{"num_hidden_layers": 19, "hidden_size": 128, "num_attention_heads": 4, "num_key_value_heads": 4, "head_dim": 32, "intermediate_size": 512, "vocab_size": 1024, "hidden_act": "quick_gelu", "norm": "layernorm", "norm_place": "pre", "norm_eps": 1e-05, "positions": "learned", "qk_norm": false, "attn_scale": 0.177, "bias": "all", "tie_word_embeddings": true, "parallel_block": true, "init": "normal", "init_std_qkv": 0.0562, "init_std_o": 0.0697, "init_std_up": 0.0804, "init_std_down": 0.0804, "optimizer": "soap_variant", "learning_rate": 0.00671, "weight_decay": 0.0, "lr_head": 0.00719, "max_grad_norm": 1.0, "warmup_steps": 200, "schedule": "wsd", "decay_fraction": 1.0, "decay_shape": "linear", "final_lr_fraction": 0.0, "batch_tokens": [32768, 65536, 131072], "max_seq_len": 1024, "doc_mask": true, "train_tokens": 283700000, "max_steps": 4575, "dataset": "wikipedia_en"}
Each number is 128 + 24 x the weight over its row's rms, rounded and kept within 0 to 255. Layers, rows and columns count from 0. The size above them is the row's rms in percent of the matrix's.

# layer 3 MLP up, 512x128, rms 0.0803, rows 199-225, columns 0-127
size [ 97 106 112  86 122  84  99  84 100 124 106 100  82 104 110 103  82 103 109  63  91  99  98  92  87 107 108]
[[138 124 158 147 136 144 119 135 115 119 151 118 125 109  95 149 123 118 133 141  89 141 113 108 129 131 129 153 159 115 123 109 184 160 157 129 131 113  82 115 164 113 138 122  98 168 130 148 126 124  86  84 170 123 131 128 118 116 130 136 170 181 144 111 163 151 100 130 132 116  79 150 136 139 138 165  90  82 172 139 151 130 119 140 101 138 136  87 155 126 134 129 141  92 150 133  81 115 159 154 129 118 103  74 143 151  94 161 123 133 135 129 164 163  93 131 118  88 192 116 108 140 134 105 111 140 123 113]
 [122 155 136  89 138 122 119 170 169 136 102 129 105 137  86  93 156 144 148 125 129 124 120 114 131 128 144 127 139  74 133 144 135 121 162 150 155 135  94 111 104 118 103 122 111 163 126  95 108 125  62 123 100 117 163 149 142  92  98 131 138 107 146 129 144 130 162 132 161 147 100 126  88 168 126 100 138 103 137 117 145 133 149 119 138  97 138 149 150 175 132  96  74  95 149 141  68 140 185 103 117  95 130  89 127 120 108 115 148 132 104 144 128  93 130 106  99 145 160 145 151  88 127 125 138 113  96 146]
 [146 155 123 121 112 152 120 119 137  97 105 113 130 182 180 124 128 157 146 109 126 128 140 130 145 129 134 140 114 148 141 149  82 128 123 130 106 105 136 125  99 154 138 160 105 102 114 116 144 139  78  83 110 115 119 112 111 115 136 150 108 141 216 112 102 116 148 134 166 164 157  89  82 158 124 111 123 133  79 112  89 118 156  89 117 164  87 163 138 107 140 107 141 154 140 123 128 145 130 130 113 151 129 122 109 141  95 129 143 144 113 131  89 171 149 112 131  69 141 118 155 155 113 152 111  92 125 138]
 [138 132 122 118 120 149 140 180 160  94 188 124  59 123 149 173 125 114 127 139 144 124 119 131 114 151 112 113 118 116 108 128 127 146 142 178 138 137  86 137 108 148 173 119 115 131 124 171  90 141  80 111 140 154 150 130 101  77 129 134 126 147  97 101 111 157 167 113 119 138 113  83 128 122 152 110 139 154 117 151 113  91 132 136 134  96 177 130 116 129 144 108 142 106 134 144 114 138 138 108 134 150 129  96 129 145 120 168 116 116  77 119 155  92 138 100 130 121 167 158 131  71 151 136 148 118 114 169]
 [117 172 155 135 114 122 108 123  78 199  96 162 148 105 120 105 125 141 100 163 150 134 103 129  78 151 112 103 121 116 135 144 119 134 125 141 163 117 122 123 134 101 136 148 150 124 145  66 171 123 143 180 112 117  87 110  89 135 159 180  94 129 149 149 136 120 105 125 146 124 138 106 147 133 130 117 124 188 121 127 162 112 131 129 112 106 114 132 144 103 121 169  91 113 123 164 125 109  97 134 151 116  99 106 131 162 108 159 139 137  89 147  86 116 123 111 153 144 118 175 139 155 141 126 136 157 143 120]
 [143 118  91 139  77 116 121 120  98 126 149 103 144 149 122 148 145 163 143 114 141 120 148 150 142  90 142 116 143 136 179 122 104 114  96 159 113 125 158 115 127 114 122 123 120 154 138 115 114 119  75 177 148 179 165 146  90 123 157 142 110 120  96 144 131 155 110 106 144 115 135  88 157 160 106 202 117 144 118  87 141 144 158 110 140 181 129 114 113 129 140 140 115 165 124 116 129 132 124 179 137 119 162 138 124 108 103 127 119 171  90 161 107 137 103 123 106 111 112 141 164 100 113 146 125  95 160  96]
 [137 142 163 110 106  84 124  98 168 114 107 139 136 139 133 154 138 133 124  99 134 166 104 133 135 135 164  97 114 162 156 116 114 128 133 140 103 108 134 163 116  88 157  85 152 164 117  83 126 162 139 143 182 144 124 117  96 142 130 143 119 119 149 104 131 116 122 104 105 168 142 139 121 121 113 142  80 151 118 123  88 159  94  74 138 139 156 145  93  82 145 108  81 121 142 102  67 131 114 134 135 123 145 114 118 149 101 159 122 161 137 109 113 116 123 155 130 107 159  89 143 138 111 169 115 117 142 173]
 [124 113  98 115 119 115 171 175 162 125  91 125 153 105 137 139 130 110 112 139 140 141 161 110 135 120 171 140 167  87 112 103 137 129 200 156 125 131 126 145  82 161 107 142  97 122 103  74 135 155 143 142 121  93 180 140 122 103  99 149 156 129 117  91 119 154 119 136 124 107 131 127 122  99 133 168 152 156 127  98 108 100 127 121 135 118 158  81 116 131 100 160 133 153 124 142 127 119 179 115 103 126 120  95 122 175 150 102 143 102 166 115 142 110 112 117 124 152 108 141 141 153 141 144  97 131 109 182]
 [135 155 101 139 128 157 136 105 157  86 140 101 111 135 116 137 116 110 134 140 159 141 177 128 158 122 141 135 166  99 108 107 116 139 153 113 115 144 144  95 137 105 127 112 111 145 119 154  79 131 114 158 129 148 135 141 122 131 109 112 173 150 127 140 135 130 123 124 114 137  79  98 155 167 182 137 151 127 114 140  91 133 173 121 126  74 130  90 150 131 126 117  93 110 142 110 105 112 158 164  80 120 140  98 135 173 130 125 126  98 176 134 170 121 136  93 118 130 138  93 138 179 146 151 125 105 170 183]
 [ 67 143 128 130 140 124 113 139  96 150 104 118 158 127 100 100 123 172 144 169 154 106 130 113 121 131 126 132 128 146 189 168 124 135  81 118 123 127 111 104 127 112 101 119 163 147 207 169 164 102 147 169 123 149 110  97 120 138 132 121 110 161 113 129 132 133 137 109 146 113 123 180 128 125 114  95 164 161 104 141 155 150 131 158 144 143  89 147 134 139 126 148 156 130 144 148 108  88 109 109 100 117  86 115 180 164 130 125 103 116 124 136 134 116 141 112 120 148 121  92 105 138 121 156 149 163 125  94]
 [107 113  76 128 138 129 139 129 112  95 152 100 159 137 133 172 106 117 132 145 121 124  95 155 131 119 126 102 123 163  88 149 106 158  75 136 117 123 108 148  87 141 134 121  98 108  86 150 109 174 181  82 132 185 149 120 147 143 137 159 135 119 157  94 102 140 113 120 133 150 133 176 143 150 136 126 106 137 130 163 100  75 146 119 167 102 130 170 101 130 145  88 145 117 124 163 161  99 125 169 135 108 120 134 125 146 130 133 131 114  86 130 122 110 149 153 114 104 125  95  96 143 157 148 110 137 138 152]
 [111 131  76 137  89 135 153 129 146 129 125 103 116 176 119 160 129 136 124  82  98 144 154 121 147 122 140 149 135 129 137 136 171 103 114 130 114 176 112 177 162 109 133 153 144 116 163 118 104  93 156 158 185 134 103 149 144 124  90 107 147 146 103 122 111 127 145 120 110 102 123 122 147 141 105 194 115 133 144 140 113 134  90 110 145 126 112 130 147 128 149 120 126 116 133 126 121 100 131 160 144  98 120 129  97 153 121 161  96 109 105 160 200 128 117 134  93 104 112 160  95 144  95 129  61 117 142 123]
 [174 170 134  89 116 114 128 147  98 132 120 167 145 118 103 149 161 121 122 137 101 170 144 134 100 163 132 143 136 134 109 100 145 174 149 153 149  96 135 136 172 154 109 121 107 148 141 119 182 143 125 103 132 161 134  98 111 126 126 166 139 155 157 158 140 143 146 134 112 139  89 157  97 136 126  55 149 167  93 156 115 134 139 135 174 133 104 143 140  93 137 118 114 135 121 128 141  99 122 159 140 120 109  81 116 158  99 117 165 146 123  93 104 125  95  93 124 125 149 114 171 114 128 153 142 155  98 134]
 [108 179  96 107 100 130 179 135  64 123 121 131 100  93 101 135 146 122 139 148 158 110 135 121 165 139 156 142  87  93 102 128 110 143 137 119 115 115 168 123  99 145 142 118  83 145 110  83 146 130  97  99 118 132 125 105 106 131 172 116 120 129 171 139 142 118 118 150 128 153  97 130 147 151 156 126 141 127 100 122 111 140 140 180 158 181 153 130 134 144 178 152 129  96 124 111  95 114 126 126 146 139 150 129 139 131  98 150 112 139 117 106 128 128 150 131 138 111 123 163 115 172  78 160 108 166 106 174]
 [120 145 112 160 106  74 136 159 106 129 133 171 105  93 118 157 110 172 141 136  86 148 116  98 156 182 140 137 106 141  90  97 174 132 125 136 160 102 116 101 182  96 127 105 114  97 142 130 104 124 135 118 133 105 122 130 132 170 143 116 143 131  91 101 101 135 119 122 129 151 152 127  96 125 123 131 160  97 144 160 103 143 128 195 168 130 101 135 117 125 121 154 163 146 116 128 142 117 112 148 169 138  64 127 133 119 137 146 123 139 100 130  96 165 104 143 155 157 154 135 122 107 112 115 170 125 106 131]
 [113 130 105 129  93 110 147 172 136 123 169 139 116 126 151 117 143 132 119 141 118 109 135 163 159 124 166 165 141 112  63 135 175 168 135 133 140 140 136 100 139 116 158 128 165 104 164 140 134 102 134 122 114 131 118 131  99 122 121 151 126 166 106  84 114 138 121 114 163 139 106  83 143 138  87 127  68  91 136 126 123 141 148 113  96 138  90 133 149  72 146 149  91  89 125 138 149 129 130 120 136 129 126  94 127 139 136 109 158 110  76 122  72 166 123 129 123  94 134 155 115 179 118 137 109 116  92 128]
 [112  84 170 135  80 154 153 149 111 129 150  87 139 112 154 126 146  97 157 169 121 108 125 128 147 122 129 150 132 169 124 154 123 114  82 104 181 135  82  95 111 145 123 106 151 169 117 166 146 102  97 156  86 143 143 125 125 123 174  97 154 129 137 122 123 156 108 127 139  91  91 112 141 106  98 139 141 109 108 147  98 114 115 118 110 142 141 127 140 138 143 139 126 106 176 125  63 131 136 120 112 130 115 125 136 130 126 103 142 166 117 125  89 143 121 131 108  98 119 157 113 142 133 136 153  54 151 155]
 [136 144 132 117 154 123 144 110 144 117 119  95  76 133 133 141 136 125 113 133 168 163 109 154 136 159  88 134 107 101 106 155 139 149 125 130 141 119 127 204  75 134 130 125 118 120 174 144 134 116  88 126  90 163 173 133 137  83 121 115  89 129 123  85 138 127 132 138 121 136 105 106 120  89 165  92 113 175 126 127  92 135 188 119 136 113 165 124 104 106 170 140 103 143 138 135 136 138 127  93 126 144  51 106 124 104 100 150 141 147 140 123 113 122 103 123 138 121 133 135 132  85 118 107 131 150 153 136]
 [133 115 121 160 133 115 128 157 134 131 106 158 135 136  87 178 136 155  90 143 130 163 159 132 101 145  95 123 167 101 129 159  76 113 125 133 154 167  94 128 138  62 150 115 143 111 170 122  76 115 140 160  99 155 114 168 111 130 138 110 134 106 148 104 135 108 111 129 113 147 137 169 169 107 122 127 120 136 106 112 116 135 124 119 146 102 114 135 120 145 117 104 153 117 158 130 107 113 100 121 115 167 155 166 120 113  91 169 114 196 141 150  89 115 127 148 107 105 104  97 115 102 130 176 128 118 136 128]
 [150 145 116 158 148 124 136 138 151 155  74  93 123  93 144 116 130 159 145 122 129 144 156 130 100 143 136 141 138  68 142 169 123 119 150 123 133 137 115 141 115 132 134 176 116  77 101 133 139 152 145 175  84  71  96 130 138 155 126 122 147 120 106 154 150 132 162 118 142 126 123 123  96 125 113 160 111 117  95  70 100 140 121 134  89 135 101 142  72 141 115 133 135 181 149  97 134 118  74 100 127 121 117 131 160 152 142 115 107 117 167 115 142 130 153 170 133 122 137 123 105 100 105 160 120 135 117  87]
 [111 138 133 129  78 143 118 145 164 113 103 170 131 160 175 136 121 152 114 161 102  81 173 153 103 177 148 150 143 194 101 136 127 171 156 129 124 112 101 121 156 128 133 117 138 116  88 122 110 123 126 103 143 137 132  94  93 158 124 116 140 133 161 134 125 145 136 102 143 156 147 140 100 138 148 122 175 109 114 143 135 149 185 127  98 141  95 150 110 120 143 126 138  97 126 165 106 143 109 102 142 129 109 129 127 141  97 115 114 148 134  95  79 140 141  94 154  98 113  75 160 142 140 130 129 116  87 115]
 [ 87 156 100 101 134 102 118 116 177 130 106 108 106 149 101 149 127 158 139 100 115 193 166 131 137 130 143 121 102 140 121 118  63 102 130 100 119 165 124  99 166 124  83 100 129 153 102 161 108 111 151 155 114  93 114 147 100 142 119 140 168 149 175 149 106 146 116 124 131  94 160 118 111 162 102 130  92 133 126 111 114 140 152  85 153 134 123 128 127 133 142 109 123 122 115 138 126 139 134 121 114 150  74 130 121 142  89 138 131 132 118  99 147  99 147 150 166  77 134 137 169 167 131 157 103 102 141 129]
 [112 109  87 135 179 108 142 144 103 124 127 115 134 104 140 145 133 124 169 124 103 134 125 151 123 145  78 144 163 143 152 113 184 152 123  95 127 135 114 123  97 122  86 115 147 106 122 178 110 165 161  91 182 119 127 134 145 132 119  91  72 145  97 157 148 141 110 119  96 114 108 138 137  87 149 129  83 125 128 133 112 132 141 113 147 135 115 136 131 128  98 154 121 136 152 160 114 114 115 119 164 125 116 147 114 179 106  86 151  93 141  86 127 104 130 102 160 116 129 128 112 144 165 126 123  94 133  64]
 [121 139  99 104 117  98 137 106 134 134 118 135 152 105 126 120 126 150  82 101 106 128 127 131 109 183 135 122 122  93 142  98 172 130 158 122 115 146  84 174 150 122 143 154  99  96 112  99 124 102 153 159 141 115 146 156 139 104 163 163 129 133 108 127 151 136 105 131 100 115 121 173 140 110 151 165  97 142 196 107  95 166 111 117 123 152 111  87 168 125 137 146 101  95 114 179 142 131  93 177 108 136  90 116 147 114  79 127 129 138 133 157 169 117 126 145 148 138 142  97 125 115 120 104 116 140 125  98]
 [109  97 138 168 117 126 136 149 148 101 114  85 153 133 116 160 134 159 121 156 114 107 171 125  93 116 140 144 137 119  96 110 110 132 111 136 143 162 144 145 138 100 168 111 110  77 159 103 110 101 156 156 135 187 130 166 127 149  77 111 137 124 170 140 132 149 161 123 115 127 115 177 128 104 124 149 103 141 137 108 104 126 147 147 127 153 152 135 153 136 121 100 154 124 154 174 133 151 149 124 125 156 128 192 113 103 164 163  97 132  85 132 125 129 130 143 133 162 175  93 105 150 104 132 123  94 136 150]
 [ 89 133 102  98 150 146 126 121 145 115  79 110 107 150 120  99 121 139 134 118 186 143 165 151 111 161 109 128 153 109 136 117 144 138 117  96 168 131 148 161  73 160 166 112  94  85 101 126 112 138 131 133  71 108 164 110 123 138 107 135 134  94 160 152 138 161 119 111 107 122 144 125 115 108 154 118 111 133 142 119  94  88 150 120 115 150 121 110 157 163 130 141 141 159 162 195 138 137 101 164 168 121 103 112 159  97 149 173 140 151 112  99 142 113 136 149 166 132 136 131 125 138 120 112 147 119 126  93]
 [113 147 168 142 112  86 120 116 112 116 133 142 160 124 102 105 125 121 152  99 130 126  65 111 159 126 119 155  98 113 116 117 146 148 157 134 147 104 129 111 137 135 109 148 175 141 123 114 149 154 108 139 171 127 155 151 108 129 123 147 108 102 117 119 148  90 109 153 130  78  90 163 138  82  99 159 142 103 147 130 105 154 157 103 148  99 146  98 111 172 135 131 142 188 149  89  93 149 131 158  93 106 107 129 131 133 148 152 124  96 148 112 104 115 137 138 188 123 135 179 125 163 146 115 159 131 137 154]]
# layer 3 MLP down (transposed), 512x128, rms 0.0802, rows 199-225, columns 0-127
size [103 107 117  95 108  87 110  88 109 123 107 103  98 116 107  98  91 102 117  83 107 112 109 104  96  91  94]
[[144 136 160 147 132 158 120 118  99 162 126 107 161 134 122 204 138 127 105 150 110 170 112  96 143 176 136 163 118 125  92 120 186  96 144 102 119 159 112  76 146 125 122 108 117  91 131 170 113 107 132 120 123 108 146 135 133  84 127 130 104 160 129 147 112 179 107 119 148 128 132 115 143 132 141 155 120 134 129 150 158 174  92 145 111 108 120 137 160  96 141 109 126 151 102 148 101 150 116  95 126 152 164  92 129  93 131 138 110 157 137 116 132 174 125 136  85 104 176 123 110 133 134 120 107 116  93 117]
 [129 120 116 113 121 116 134 167 148 106 130 126 116 141 133 121  93 136 163 106 107 177 145 117  63 188  64 133 154 160 137 126  89 155 164 144 145 117  82 110 164 145 149 118 148 137 117  88 156 134 121 101 150 121 145  93 139 102 153 137 134 140 130 147 148 144 130 120 117 144 133 153 110 122 126 113 123 156 131 123 137 149 110 133  97  79 112 144 143 120 128 132 107 115 159 120 122 151  97 139  77 140 143 138 140  90 174  89  78  94 135 104 149 105 127 133  74 147 119 106 106  94  92  95 155 120 120 125]
 [134  88  84 166  78 153 160 115 125 140 171 113  92 168 153 120 103 125  97 136 124  91 116 116 122 119 140 157 144 112 114 131 125 111 123 106 109 129 117 122 103 154 148 134 115  75 128 130 171 128 107 125 121 173 141 128  97  74 148 151 156 128 161 131 130 135 133 146 134 163 152 133 119 155 131 114 132  80 177 140 132 158  96  71 165 136 120 133 114 131 128  86 103 142 177 140 100 136 101 119 108 128 121 124 114 129 143 125 118 129 134 126  96 123 117 167 115  83 139 101 137  91 165 166 122  95 161  94]
 [133 128 131 112  85 118 110 124 140 136 120 135  96  89 118 144 130  99 106 122 130 164 150 145 137 172 120 103 120 150 119 142 176 136 145 173 136 138  96 154 139 119 113 127 139 100 108 154 126 140 120 138 149 167 155 116 139  99 164 147  96 161 146 103  76 159 108 125 144 172 106 117 138 164  92 133 130 156 108 138 142 145 146 149 113 159 180 108 160 111 164 152 164 139 172 158 149 167 131  90 109 119 115 166 114 117 125 102 100 101 134 114 108 106 138 127  99 136 162  71 118 111 126 128 124 156 178  95]
 [138 130 106 102 170 109 147 147 121 110 130  94 135 108 102 122  94 140 176 140 106  80 140 104 155 147 155 153 117 158 154 119 128  99 124 167 114  91  97 105 139 131 117 124 110 150 123 174 140 170 119  88 137 121 161 132 159 121 128 109 159 125 100 109 110 125  97 126 130  99 117 126 102 144 142 141 120 111 151 131 104 127 116 179 166 140 131 126 130 179 147  71 126 166 135 100  76 103 143  90 129 125 126 152 123  82 123 107 161 132 140 126 190 123 103 164 156 152 127 110 107  88  91 123 147 115 136 128]
 [142 134 116 151 143 131 141 101 132 144 147 126 159 134 126 121 152 141 102 111 162 106  61 113 170 147 122 147  81 145 118 120 129 121 127 151  85 154 125  93 108 158 120 140 111 119 118 136 167 104 127 111  89 102 136  91 141 120 120  93 113 119 125 135 102 132 175 100 119 123 132 117 122  87 187 118  93 112 109 122 154  93 101 140 111  82 156 162 185 164  82 159 120 147 116 147 124 115 184 126 128 137 146 131 137 166 119  96 112 135 161 107 108 135 122 159 127 124 119 128 102 188 124 132 145 130 107 102]
 [109 136 125 101 115 122 149  98 140 152 131 138 142 162 136 136 154 135 111 123  63 125  96 153  96 102 117 134 152 165 139 102 127 160 148 107 115  96 144 132 126  92 181 123 163 157 141  94  75 163 139 170 159 129 116 152 104 133 105 121 114 100 132 112 106 131 140 113 141 141 159  94 135 127 159  97 147 178 170 138 103 120 124 112 151 124 135 131  98 117 130 109  76 143 190 147 107 156 120 151 110 153 113 103 109 141 166 142 120 158 129 109 115 134 150 160 119 127 119 121 179 102 133 165  87 135 149 116]
 [164 132 158 135 114 136 150 115 127 128 126 133  95 157 157 140 152 131 150 166 134 186 113 118 129 131 148  91  96 108 109 154 110 140 102 174 114 130 180 159 101 113 141 138 158 148 102 141 122 102 171 115 100 142 119 118 102 108 127 114 119  67 128 102 133 105 139 104 130 137 135 106 160 160 114 126 134 127 120 204 146 129 111 147 128 137 156 157 121 155 137 120 135 142 122 103  98 148 111  76 158  91 141 143 143 116 119 176 136 143 115 138 154 129 133 167  85 131 136 135  75 172 106 132 114 101 101 163]
 [127 126 127 152 119 110 142 155 142 128 115 136  92 117 112 120 131 132 137 116 137 162 119 147 112 158  96 119 101 125 124 108  83  81 152 102 122 149  54 119 160  91 127 175 131 125 110 129 134 146 111 111 147 135 116 102  85 108 112 129 161 131 100 128 121 174 122  84  99 152 160  96 159 162 109 158  90  67 184 139 145 147 106 130  76 135 144 104 123 153 147 152 126 114 129 142  98 104 120 117 114 137 153 127 148 111 140 111 120 129  95 125 167 163 133  97  96 164 126 108  95 148 115 123 104 135  90 147]
 [140 114 150  84  86 148 130 160 141 164 106 149 149 137 152 158 177 132 115 150 110 137 127 173  87 120 111  92 102 147 128 149 151 123 122 114 105 143 156 108 149 142  91 114 103 102 125  96 132 108 144 105 118 152 128 122 124 137 149 117 143 121 150 129 117 118 124 128 111 137 123  99 112 138 142 128 136  97 155 202  81 124 124 128 131 108 116 113 136 192 163 101 152 162 138 121  70 127 161 113 152 124 134 126  70 154  75 161  98 171 112 124 139 155 123 108 128  71 135 114 149 109 131 119 121 134 135 139]
 [148 129 139  94 177 118 103 125 161 117 136 145  75 178 116 170 149 175 134 101 160 129 105 150 146 153  98 156 125 130 147  86 160 134 163 100 122 110 119 106 122 146  99 152 156 115 144 187  87 112 117 126  88 109  95 128 129 193 126 163 135 108 102 125 129 119 116 132 159 104 150 104 142 144 139 104 142  84 144 104 125 188 140 128 131 144 126 152 125 124 126  95 129 137 119 134 110 156 126  88 145 109 117 140 115  87 116 103 143 131 120 100 123 148 104  97 146 165 130 126 151  94 142 134 161 139 148 143]
 [138 153 132 108 107 111 131 134 186 108 110  94 129 181 125 144 118 110 112 168 119 136 119 101 132 140 115 171 151 136  97 143 156 130 129  95 158  78 155 128 119 112 124 134 130 104 147 151 114 118 165  95 167 114 109 102 106 106 103 130 123 135 170 166  88 107 114 146 107 113 112 134 112 134 144 136 160 117  95 149 118 118 103  83 120 127 132 172 143  84 159 120 149 118 100 111 117 130 158 135 110 103 147  74 102 115 115  80 139 162 152 167 162 178  76 150 103 127 145 121  97 140 111 114 139 130 113 127]
 [135 133 159 150 131 150 111 181  79 110  66 145 152 119  79 154 115  95 133  85 105 165 175 129  77 153 115 147 134 105 130 138 149 150 136 121 110 148 153  70 147 143 156 119  99 125 155 114 122 173 153 131 121 152 133 123 145  98 118 131 140 158 123  98 119 103 141 136 132 121  97 139 126  94 155 101 138 124 112 118 104 105 129 131 158 174 144 113 126 114 102 101 117 136 125 110 116  93 135 110 115  83  89  95 122 106 148 115 138 116 137 106  95  89  78 148 143 106 119 133 115 123 103 150  83 118 103 137]
 [144  92 104 128 175 148 153 129 133 100 123 134 137 152  91 116 150 143 127 154 129 142 118 122 125 172 171 140  84  97 123 109 174 118 110 159  98 148 121 146 129 139 167 137 124 138 149 122 170 136 109 167 150 158 156 149 165 136 131  81 137  94 137 161 175 104 146 143 102 119 109 121  90 153 148 152 123 146 105 148 166 129 134 173 164 111 103 155 115 132 184 176 160 125 134 121 155 121 118 111 149 183 129 118 150 139 128  93 136 121 155 124 141 117 159 125  94  94 149 128 152 154 143 157 119 152 128 147]
 [129 125 134 116 128 127 153  43 139 160 132 108 150 156 141 128 155 102 102  79 127 150 134 135  98  69  98 128 123 124 138 130  76 122 110 147 177 124 105 153 102 157 130 129 162 160  45 111  93 135 123 116 111  94 142 140 123 107 114 172 146 121 139 141 136 138 162 108 163 118 114 152 152 120 121 113 160 135  90 123 164 154 114 103 105 135 114 111 135 125 150 120 122 139 165 117 100 142 131 139 114 139 138 106 140 163  98  99 146 119 164 120 152 101 137 100 103 140 126 103 131 107 136 101 100 114 141 169]
 [114 140 112 153 115 136 101 100 151 144 102  83 116 108 110 105 138 119 141 125 148 127  98  72 134 122 140 181 136 126 151 108 115  76 100 163 161  91 133 151 171 178 100 135 160 147 120  86  70 108 109 159 145  68 152 143 136 107 120 177 136 105 108 144 153 125 114 134 118 153 144 139 114 134 135 131 145  99 132  89 172 136 140 135 159 131 148 146 131 141 121 129 138 160 118 106  99 107 111 116 108  80 117 106 143 143 140 117 154 133 176  95 136  95 140 115 123 140 124 142 105 113 103 128  96  91 146 116]
 [138 133  90 176 172 125 130 130 144 183 163 110  96 112  91 112  96 143 132 135 126 135 145 115 123 129 130 126 127  96 159 140 119 149 160 136 124 127  92 158 102 112 137 160  98 107 151 130 141 110 188 146 134 128 159 106 115 122 145 151 123 155 106 111 117  99 123 127 128 129 105  69 162  94 139 134 109 154 123 130 169 107 136 140 144 138 168 151 124 146 121  79 127 176 134 116 161 169 138 182 132 114 128 125 177 134 153 127 136 135 128 186 114  94 106 108 166 150 119 100 123 144 126 158 143 169  99 125]
 [110 126 111 130 132 137 121 145 155 137  65 130 151 149 116  93 154 133 147 184 142 134 144 111 137 131 120 121  99 120 121 160 135 132 154 142 109 113 139 116 130 122 120 146  91 134 113 157 177 105 119 164 105  98 191 142 153 144 140 139 146 147 115 104 133 129 165 129  90 168 164 161 143 139 126 132 147 110 134 151 117 135 150 139 132 195 188 115 126 115 135 103 165 138  97 111 142 109 159 115  88 114 124 128  71 105 162 109 124 106 166 164 106  94 130 143 156 129 131  94 115 131 135 174 104 138 137 164]
 [138 181 127 135 122 158 132 126 136 113 109 140 135  92 133 150 156 129 141 120 137 107 112 131 108 139 116 125  94 108 129 144 135 141 128 131 112 134 100 113 134 125 126 131 192  78 168 137  75 146 126 171 157  76 149 150 117  91 117 119 153 126 129 128 148 118 161 168 166 188 131 139 112 109 121 120 119 108 112 145 158 135 141  90 145 117 127 126  92 173 104 143 108 122  85 168 161 181 166 134 175 153 142 117 119 131 156 102 171 141 139 137  94 102 106 130 114 124 103 143 165 129 154 103 167 118 142 141]
 [129 140 177 180 161 114 143 103 148 127  88 119 172 101 121 103 106 148 142 112 124 117 140 147 104 163 163 133 112 114 131 116  91 121 134 100 132 102 116 131 107 154 121 156 123  67 127 120 118 151 163 138 104 126 117 112 145 163 109 174 147 151 122 143 150 147 104 114 171 139 155 129 106  96 133 102 113  98  90 112 104  91 150  94 110 134 115 136 174 161 115 151 124 179 116 119 124 136  75 114 158  94 150 132 132 146 128 114  85 121 142 115 104 154 133 106 131  87 157 108 113  84 120 125  84 155 116 119]
 [144 133  96 121 108 156 115 125 115  94 103 147 133 113 131 100 134 121 118 131 126 135 137 125 100 163 106 148 151 119 111 111 107 117 106 162 114 105 112 130 138  93 158 108 134  82  79 138  99  92  98 102 133  99 117 108 104 166 130  87 116 135 142 120 133 135 101 121 147 121 132 185 119 109 134  72 201 108 110 157 115 130 159 127 118 107 128 154 112 133  87 132 164  99 119 120 100 128 108 114 164 146 132 147 117 156  89 127  90 129 147 131  81 144  93 105 134  99  77 116 164 144 127 189 109 147 107 110]
 [118 143 101 103 173 129 113 146 121 128 137 112  97 158 111 130 118 132 138 122 144 170 112  90 146 141 139 158 126 128 166 121  74 105 155 138 114 136 183  94 122 115 105 125 132 112 114  96 155 110 106 143 142 116 158 141 114 125 123  90 175 160 127 184 136 165 148 136 103  70 166 137 104 135 161 133 138 130 160 135 147 133  87 101 143 148 148 138 131 127 136 112 105 116 104 148 106 164 129 155 160 174 131 134 134 146  91 121  98 157 165 124 177 109 118 152 157  81 119 148 153 122 155 167 110 121 152 119]
 [ 97 136 126 112 140 147 117 127  79  72 156 113 143 144 108 113  96 147 140  81 158 108 158  99 160  86 148 140 134 122 148 116  71 134 116 107 110 141 114 115 146 154 168 145 159 131 106  77 117 109 126 136 143 128 147 134 163 217 122  81 146 141  75 141 167 125 119 131 139 125 130 155 136 139 118  95 129 155 122 154 153 147 124 166 113 114 102 147  98 161 116 127 124 125 102 120 100 123 131 117  92 129 133 172 120 130  99 120 128 111 132 137 116 143 129 145 132 159 104 116 140 135 188 101 119 133 156 140]
 [117 137 191 153 126 190 150 126 135 133 109 102 152 127 111 143 161 126 159 124 154 135 101 132 148 114 135 129 128 168 137 114  80 120 139 117 146 124 145  93 153 140  93  92 149 153 156 165 131 120 184  69 118 134 132 135 117 160 122 102 108  92 115 131 159 118 133 110 164 112  92 100  85 163 123 160 155 145  62 135 118 116 147 126 127 134 148 103 119 118 124 132 144 162 145  73 116 139 133 108 176 146 126  83 131 111 158 127 108 101 124 152 100 161 129  90 105 116 133 129 123 127 135 127 144 130 104 140]
 [121 149 111 112 121 144 134 164  61 137  94 135 135 138 115 120 138 157 139 146 140 133 134 203 134 133 140 139 117 124 145 118 129 140 125 125 187 155 121 135 126 103 135 135 114 148 152 102 174 175 157 120 131 131 170 141 143 123 140 119 113 146 105  76 159 165 159  93 110 114 128 129 100 118 122 118 133 131  93 129 155 127 111 137 154 185 142 188 145 137 133 153 152 111 118 142 147 150 155 111 125 151 167 113  91 116 108 154 148 166 122 160 142 142 155 148 156 153 128 146 145 128 135  61 153  92 109 116]
 [140  98 142 138 147 131 160 128  97 146 203 147 155 118 125 110 142 162 127 145 117 137 128 113 138 111 138 146 128 124 154 105 133  86 145 171 124 123  94 105 147  82 102  86 162 173 141 124 131 152 116 134 125 174 122 140 121 132 128 131 149 134 119 144 124 118 128 142 110 131  91 125 121 144 141 170 170 109  63 111 129 140 127 146 147 151 136 136 152 121 114 143 118  93  84  97 159 115 136 155 102 146 130 152 107 130 107  94 143 163 138 168 100 158 121  94  76 183 121 139 140 115 132 132 163 158 113 179]
 [123 106 157 112 124 125 128 148 144 165 130 114 100 111 148 153 108 121 109 140 130  89 145 128  93 154 150 121 157 129 128 147 102  69 128 149  92 167 109 152 111 161 154 119  74  84 134 173 143 103 162 106 129 118  84 148 134 134  89 120 126 155 133 133 119 152 146 119  92 170 148 130 164 138 154 127 105 115 115 134 165 122 128 144 125 139 137 160 111 127 132 111 133  90 143 198 168 105 141 117 155 151 161 106 130 157  97  98 168 162 117 121 153 126 119  95  98 131 136  86 159 107 125 149  93 138 110 126]]